{
  "num_hidden_layers": 22,
  "hidden_size": 128,
  "num_key_value_heads": 1,
  "intermediate_size": 512,
  "init_std_qkv": 0.044,
  "final_lr_fraction": 0.02
}
Each number is 128 + 32 x the weight over its row's rms, rounded and kept within 0 to 255. Layers, rows and columns count from 0. Numbers have three digits each. The size before them is the row's rms in percent of the matrix's.

# up: layer 7 MLP up, 512x128, rms 0.0732, rows 301-317, columns 0-127
# down: layer 7 MLP down (transposed), 512x128, rms 0.05, rows 301-316, columns 0-127
# gate: layer 7 MLP gate, 512x128, rms 0.0812, rows 302-317, columns 0-127
up301 099:149117116162159091114099150191085136083128110120183095049164126169148192144137076130087116219128102120159123141139138127187081156125106126087130135112107158119125131133096170140093167181095113121105079140122110115135064111145098116147144081107148169147125102157129110151185091055083084134052135162143109100119148144122170062185152145101119160158103160113115096120070181141121151146125
down301 098:169126125091182088088122158129078183116084158160145120112119090152140195168174087100170088181112082129182162151100149134156138131141146125093096172123148083139120205135109161142073131173135108126124058138106104109084088076154121117160123082069146163124141139098169149141134066142101100097086145104131130150106157152151152121152150125128127167061216087114147120131076156136073142117138
gate302 097:091073127153134191133184114198084076145099153096109127168135173115148095115083144075077170146126162058156188105141123179156111072122090173155118107164101186133099108104141136110136124122101142153135129165077162119078109140134116137141126162139119143120168164134118090229156131082128145205165153107143107141141128131145097110136108121125131126113066145146098134153173159090124199159082
up302 094:137089136143155168067168094083044153128160084191137098159120181128132187072100090109153164148114162129176127135171097102158098103175153159097133164155104153106129161129107155215159129086159157131150131178088139076121168150110142137102176169134163197061151111103065100186117143114083123143109115116131112103110154148133143118114100074109103137106159169111131144115154091117177148137138
down302 101:124126130139133055087112152116176121118164168133083101139143091124157179154123146146132147161182123124121132205126079154092121116053148157116157110129106105072104117117186149086165135168111123115103094168190087097154116109105161090104176188177091107156139093088084149072139112117101089095129106153075128146176075124124121149175166157152074068151151146131153109124161110179112165153185
gate303 089:114206102120149124093112097127155141108086179103083077145157088155133175104099086143094074096132085185087160144160171169169089161161096133166147138127106150068125079124137078175138103206122133130139164191131120091108140125097102115134187156144097182134153121137152182163149122185133180157103105115100171112110179133110128145130186114117141126118099129111165159157194088165131148166100
up303 093:121072140114173115118088084032144173112104148103071138153151186116098084115168096138122099119141120210093080121146131115076090120121171131119132154127120132113094105163110126146115136145130132102130130226097116051134118139092125080051096102119128132081148116113163155133127084106117136142173170128154051129125102130153059147161145165097124172058149117118113157179159123138125134130172
down303 101:162087106130145116145143139138131146160147108132088124122175157124081118140195122092123115136109123134140100079055119120096197123112166152098149118135131151182170149130120175155100139111127120094089092137097146138118115129068070119141115099102163117087132117103090096079137070082117123152193210177162103158178076175150149191090104112107153151063208107172139121127099157098193116138151
gate304 098:119191100161082118104102143125130115141149130141184127165100130103182204117130147118104131084147125143141181201189112069136111111106099190159121057143090105156126157135128191064130130134160093099146148136128128102155136153117064164128094150137160162132092108157144105141156117119085069136047141115063101097098126145210060143111128087100118094163134160142135120111150169133118141108173
up304 095:113102140090120137140157090092150119121156196136138117190173095154132122123056182143126118114122137148112065180123147107116185109137118122184181146093090105136077087116127088116132107153133102143099164114141128106182144112099065153087060161131068132110196101184147117177066108212129129145156100123150123156081090122142122155129077144129175132138087147110167149116170073152087117162118
down304 098:062101103190165097092123121159156094110127158077115118156119130196103118090129153120110119146142100189094110093125137087121112203162136156165139110098105072163119116112113172160141137121124138153090117179149186108156062104126126157169136116148111162085173175059105102170083083152100090122084110148099179121109123121093078158133071132124130123107124167109169190157202124173102093130109
gate305 105:160170170099124172108114121169111112155117097184118117075137131116147160037094184087095152080058117128176101109141126156139132113162141117108101150119104135110109110050153145153098096133057094161092107072157123169196111153101087127153221097164130169132127107147117134158124113184171096128141146154124139174117092122134107133184091121142137160165094077155110132105163075121102134164166
up305 098:130135166082086147124155161147106113134133148143137102145152114095146129085158159115072089116097142138111096145089098071087194127112124173076104131158131149157104111105123111165157077139106134170087158163168174177112199058109102116104159095125095128131135099105151135092068159120102137145169199087118107153107134144156081146132134232079212092108100141137128164151133066113097129152151
down305 102:142094157119154087127136129090196143162114114095116121180083143108116084175126130101137096153170115105116072148159103105135119196134152130102141106163186098140078174150104157087152128173167109110130123108181151085076117099131170180142111153162146091087075190124156114159136065163061184108159152123123125046122141110107132139065133147097116121109172119076158133139067122112119172115070
gate306 101:088105116068125081018068159127112123126081202151145116152128121133166159117170115080110142159076125112116104166140161123127176143125075147116125063142134188147166093096110124141142182108191106120194104119072145178072098104125093147110146153093164144170095136161121176118097117081149175129113113109098144112185091117118146136148069179162147115106163135101099118129128112113089151135107
up306 104:166153145136118093159118134150119146084110213127131175110120124141195146116125144079121124145079123103158045253137128147117168063130145110111112106164083174103142131108141165147121142106165110112126133091152148172127114071159140134149129175122192112126088122191170143099157093106133090122089129108129120084071100165168095118055095132112180076140130141151148091157097114116119134129170
down306 100:110162158136116176113088120137182085118115071147087160098113155150154076109124122120111159136107200105155134162100127098170118133173128103168132178118153103117174195117093110102148071155112105148142165145127065116161121151069141119133153074133097116104109085160163103086125077092138139124077108153138092191148179156074112078169165147144164082124154150149110085108186118196125149133059
gate307 105:086134144195120102085125164126074102107093135130110134108162159114070141160148174199161121099114150113137140136171126164124116146152089202085156134103184166191161120087116096104102149090147098118152148093210124133113138178171153099156181108171123142159119153158086096085125168115138134094118118087164128089098141153101147139189125157147050115140152128067095083139126103186118095177122
up307 098:138070118126162200095143131128075072139085148164144131070152135122123144123176186127098037085094112085102140131148168142199165192158116108067091191136106097126112132194101131155148117104121124108110128144136172190113149100100119116173106127109117144164145169119114122077078159155089118155106097121083095129149160143083135161178162149136101151102175137102134128158155103111104163195140
down307 100:084167091069158135123165083124165110188117175076131136121100135171143114117122128097092175112131171141056145149111129090120118110140140043132069175120119109118099130163148159139103138118130149090149077183059158089107107116106109162088127098134188072083182145124158163174165136149124128105133160199186155159130078117148077114088130105109172145125128179129083142129138099166182133107123
gate308 106:122132106071148191124131202126116133180134119108130152116122159125104100105103142174156079120123112151201139083142104144150109082093106093114133134194165129179120176131132125173142068124191140113139121171136104123097138123166040176089133082141071154167117104156144115171114174182140195142084111071152128069183159147087142137125123125098141117117166146098157134163109158174119088096162
up308 105:148085119137117148120102095140102097129109124126108105069120086127150127126149098169116149163131137106103156123145079180148105150138147109102188121127072164171137133149022115107137156079170092142161152104160062155114130121191161146124139154131139176193070152120073107060121149159134157144129134135155135072142147102097160153117206143096182120112128152217117148113175101111061139171126
down308 104:158154160131139110153130073185134142107087127066098137142146094124121129135133095147143205115162110151067209205151094179126094145115098108094126106130122120092145115140078115106115185118117096140046142130142115085071141074142112119139127116163156093135150139087102179118156079148086167175146172204148130193117164046139132134160126115120175147158125125164125098080136123100117136089138
gate309 103:140143119109114167160125093090172111107142161143153133191154026138170135130143128119103139143095150122056217164135188156154144137115088116176108134072106139068204185167124137164152094052106103087102135101095140143147153106165085152137176126146153075154096178106158109120100154180119095092127100133169170126162135110125139127131114129158173148126081152162132151167106110100122133141089
up309 097:146050146139103134109171156154174144096171172133119207124071108134154150122140145166136134191097133155074118131102112182112113121092133113126138134073107168101120149127141113154106128085122111146105113128140167155173110136141121189155121090107132166197124106187166154146097064171163103111153125076193144110114131132124180129132047124121126128165169123111099204067096069069134155115132
down309 099:097125147038111123135168067104126127096117145137125120138090096139139147104176128048131128128110126152095125095100143162198111139126137134095103151112127129133093181170138167120137145189043138094167135152020113153112150130146119167133103080109130128122173153131123127182137131135206088076137133126177089119082141116133120120114187137130103173178184138177090105140118140096093148144060
gate310 111:105202203099132068099131118106057136099149148137090088144136087128139111149117171131103121082111132094035124109176102117151197131088147118130121171107164122140141151160113146056132070123156126121117088134146152201110159169139068108106169105116111095155092133147095142117169086142151169160103169102078163113138145154147118110180103174161129189137116102113086125158126133153130064086132
up310 103:100149136175095163116105095142155064109152106147096092092179120151152137116128134121169137160164092160110150097135110077153175169078140110145088151133154131094148178173121112066166111106114119130126151143164126127159168176163144127144160096150117136209146112132155109078099146107141136107082166123059156092106111123020117167146136218169087109145156131137132084108161110090126068069135
down310 106:091132089050176118174171159199079113164165187121098123140115126148116144147134119123129112144145126128130136139098057154136115070130088128132083186106132065162153140117104111062091144141112125159095108073170140103129172060152114156113123094112169119172066147152146188135098105114158090123113179106193119066109099162147171122123083148094158126159123162105122127110149181172166092111129
gate311 109:118152132165157083146172123094131133116172125094095165148162125169121151092164127144103104113105157096107128121102156115136172183090108071134111125134083136134130117133135186164133105127146146117080124160121077099153135086099129132057126100101074137129134088153126138123148106112103139107159092108165069127118095138118170113206089225090187091182100173149097062102145161114056091134210
up311 103:157065132142127133119083160112134121141081109130192135124147082092163133151158120192111170133137151128127126140116128186112068090143118158092107083116133145159144147104084134122112142076128111130115191111121172160107072122134088088161075106161188119106072154119161104159158147122093123118185185096170094123207126096098117154139080130134152137056184130118149083166154135148124129119023
down311 101:175123161089107159102103081176119056197145173143147199129156156108134132140142111155115116090140110134081140120080107080154196131123143112146157150112135159092065131145082089079088147126074157155123082117090126102112095189036173135137130098148138155153122092133137121179094108091131115167103077138135116192114139182149142099139177127156181141124110154106114110119063122094134113162174
gate312 100:071108128129131127112124132128086175165208120108108164138099136199152125182153123121144151120115122147166139081195138099112119071119166073124125159110097113080152205125070118114129172162090170102177120169107077089130158129146129135103133153130084108111127089133139136154129159118117121077102143141172052125149052178108157084108076101117138072114115177147106110111127142191087102079163
up312 100:133156120147158165106105124167118161118130145142131110091090237147115114152103114081162164096121145105136102135177149127119178060169188112127157082187100116179128157093077090122104179166157138133149123105124126100149107134093159096188142094098071162156176114154181136090129162124098146058129135103149098102133119079100145121120110104126105085135125136104091086111113109216066095105175
down312 105:149182124163186127132119098112137189128108167125156125150213061147133142099068060058072105111164087134130089057116168139121115161158132164091129137145107150146127096151122164151123174182139112132117153157120082100134061115094074107140038114160108108145149174128145085099103117119205155158162138077126143134135115146154132113145138137184133148165121105152115087088099130145095166146134
gate313 102:073162124052141158151141157146154053175155126103165140096162149161115130136088138101117137087115139143125102108151121136073120069158111113118111093088060164093177160118069155107200095141056103145122150111168172122148089211167129103102170122121169101135186144148130181118110151131117043130118147110144082163097207148104141111149126162085106151126107121161104127126142146141152100122149
up313 098:109131100154104139119129162083169121131161147123193126092126166084144162075059112073079121077101098101147125171093095139112101168182133134155136141121095136130124089104127139127161105143110151114115136115192184139126129068207123169210127146077143148087165190142168129120124091152146117116079115113125130107152218086131126120169124181120186143195111142132154115066154116121098137097110
down313 098:175066095146121166118121097093111135094119191123138099207135162162094169096118151150157174109172138102132179059173128106105162185084158149094183105159124108121118161152105081101104182124146160067155095086105112119122144074146145146139157157146097138132109122054129081107157145120149081128188125089162144091128096142167145159066147111125109097159143073131162092126099152129149143197125
gate314 099:089150122135076195101093127095116100112150138138146180092060120115108116110081143124136126115149078086117122057094168088152136193176178119130176143153157123146094097143203037122181087142112135126122107111147116168115173130091137194111119115099090154127173123148094118127155115154175115122141148079146166166137155051139140189096117141127141143085178171097124133136089116128169164114169
up314 094:113121131106039102068124116170166119157126149133112200058104137124180128071132148112112116140199115127150096149135116110093138141128125131105142098150136172149153152093093134083148134110149148143094072070110121091136079124125142148119098089098102142130089103147173109143108168171169108196115107086136203136145083087130144141208134120100120126154120120177080184114109095069178191095125
down314 097:175079144144131088073110146103118123122145086183129088122149118148150171076165146177141097183100144126062126138076146152144133149175119107075152188147096109111126169137116165122106133150129066156163105128142102105144096129166093149102140125135100156140131098124196060169133164190134101118121187170098148109072093075141128084196153062124154142109085102123194135128170129130113182092108
gate315 101:148134188116056093084127137141082183082122152147098157089063121101139140117166122145124142108176138120063156185129096118125123130121131172129100128131101161105069162091129126139121135141143103152210113153119136161081162112103173063095241108144138161133131129123125111107102126096174082056128118092141138107180084126103146174136152166070084125143134174130100090134117114135089165080122
up315 099:110158115049091063084121118187046180126107135119145118181172185105157135089155094153083159127141159097133189150109161116117167121144135119146151100139139163207055103069074122091161110148102141124105062099136120165131147109138089118126127174121155152155164157135106111155153111120080153151141133126085190104148112142095132106112135139115154125199153135131083162179100114101125079153091
down315 098:092137112163105108176114119126129070114045169128088120138136078158096126170105100119095098145142066066113149107107100117116164154148187188131132135164119178096171130082127113116144115126129108110176121156130154181104100098119125170089148115110149141134160079090141149170210154131115125013208191117129167177137122137118132082126137146104090127179079139140134096168137125136139101134111
gate316 096:170160143100123114146175051138111121110106118136072123153142131114140180138096123109100136197118209144100125114131117091213112125134131160107135131156135174080086151129143171117085089157105077105126115152156162098148133069133083126073084210200146164116120142094134148150133104102191160139146140181095154112107128099182079167109087104133102154123108118138069142115163115121174197134126
up316 093:111113089114134078126096148131137155145140101132135118105071133155145088099153157159137157149126157136124077128099139096076152100126170081131110175075131034127140166146105109089155197143152123150161128155118091100168138136180231212147102116097130114123161142097194085157143171136120150091126135116141122147111124097176202070064118107150157099070110145137166145091156137093155144149125
down316 093:058154098097072163158154103091150114120148161191137135129105124097203159081122139132132143156105146203076097168146143110094143114142188111128113149117123147114134122161126077122127089143108137089146095174096126054164121102119118174100102109115142155130185116164163111117083201055130163143151120134051162183140145129089146189139145121139154144068109197128147121101125154142117155085089
gate317 095:147150149054131146134105173112113104082143096141103101113149144075189116088163107078168055123124170141152179150184119083156134127108116144126180178099124146129131150111110127138155060116115136167103086132122115077119090106156215126169096136180058137204203115129075140129082164142125153140060105142146128137160113110138153147071164108147112125144128106122132098157090138088147149156169
up317 093:121112104096132097174144166103102117157093132143170117130150168121190112175120096134125169064164107102128154129141181152158078111106152135148111106156174136144168104095091137130090119130147084087093126162148192109130106150099155120117122112105099107125078164116145137125062144118123203155134095048118180164128162211141106155092134073213107161073065153104108083163094114159107097113128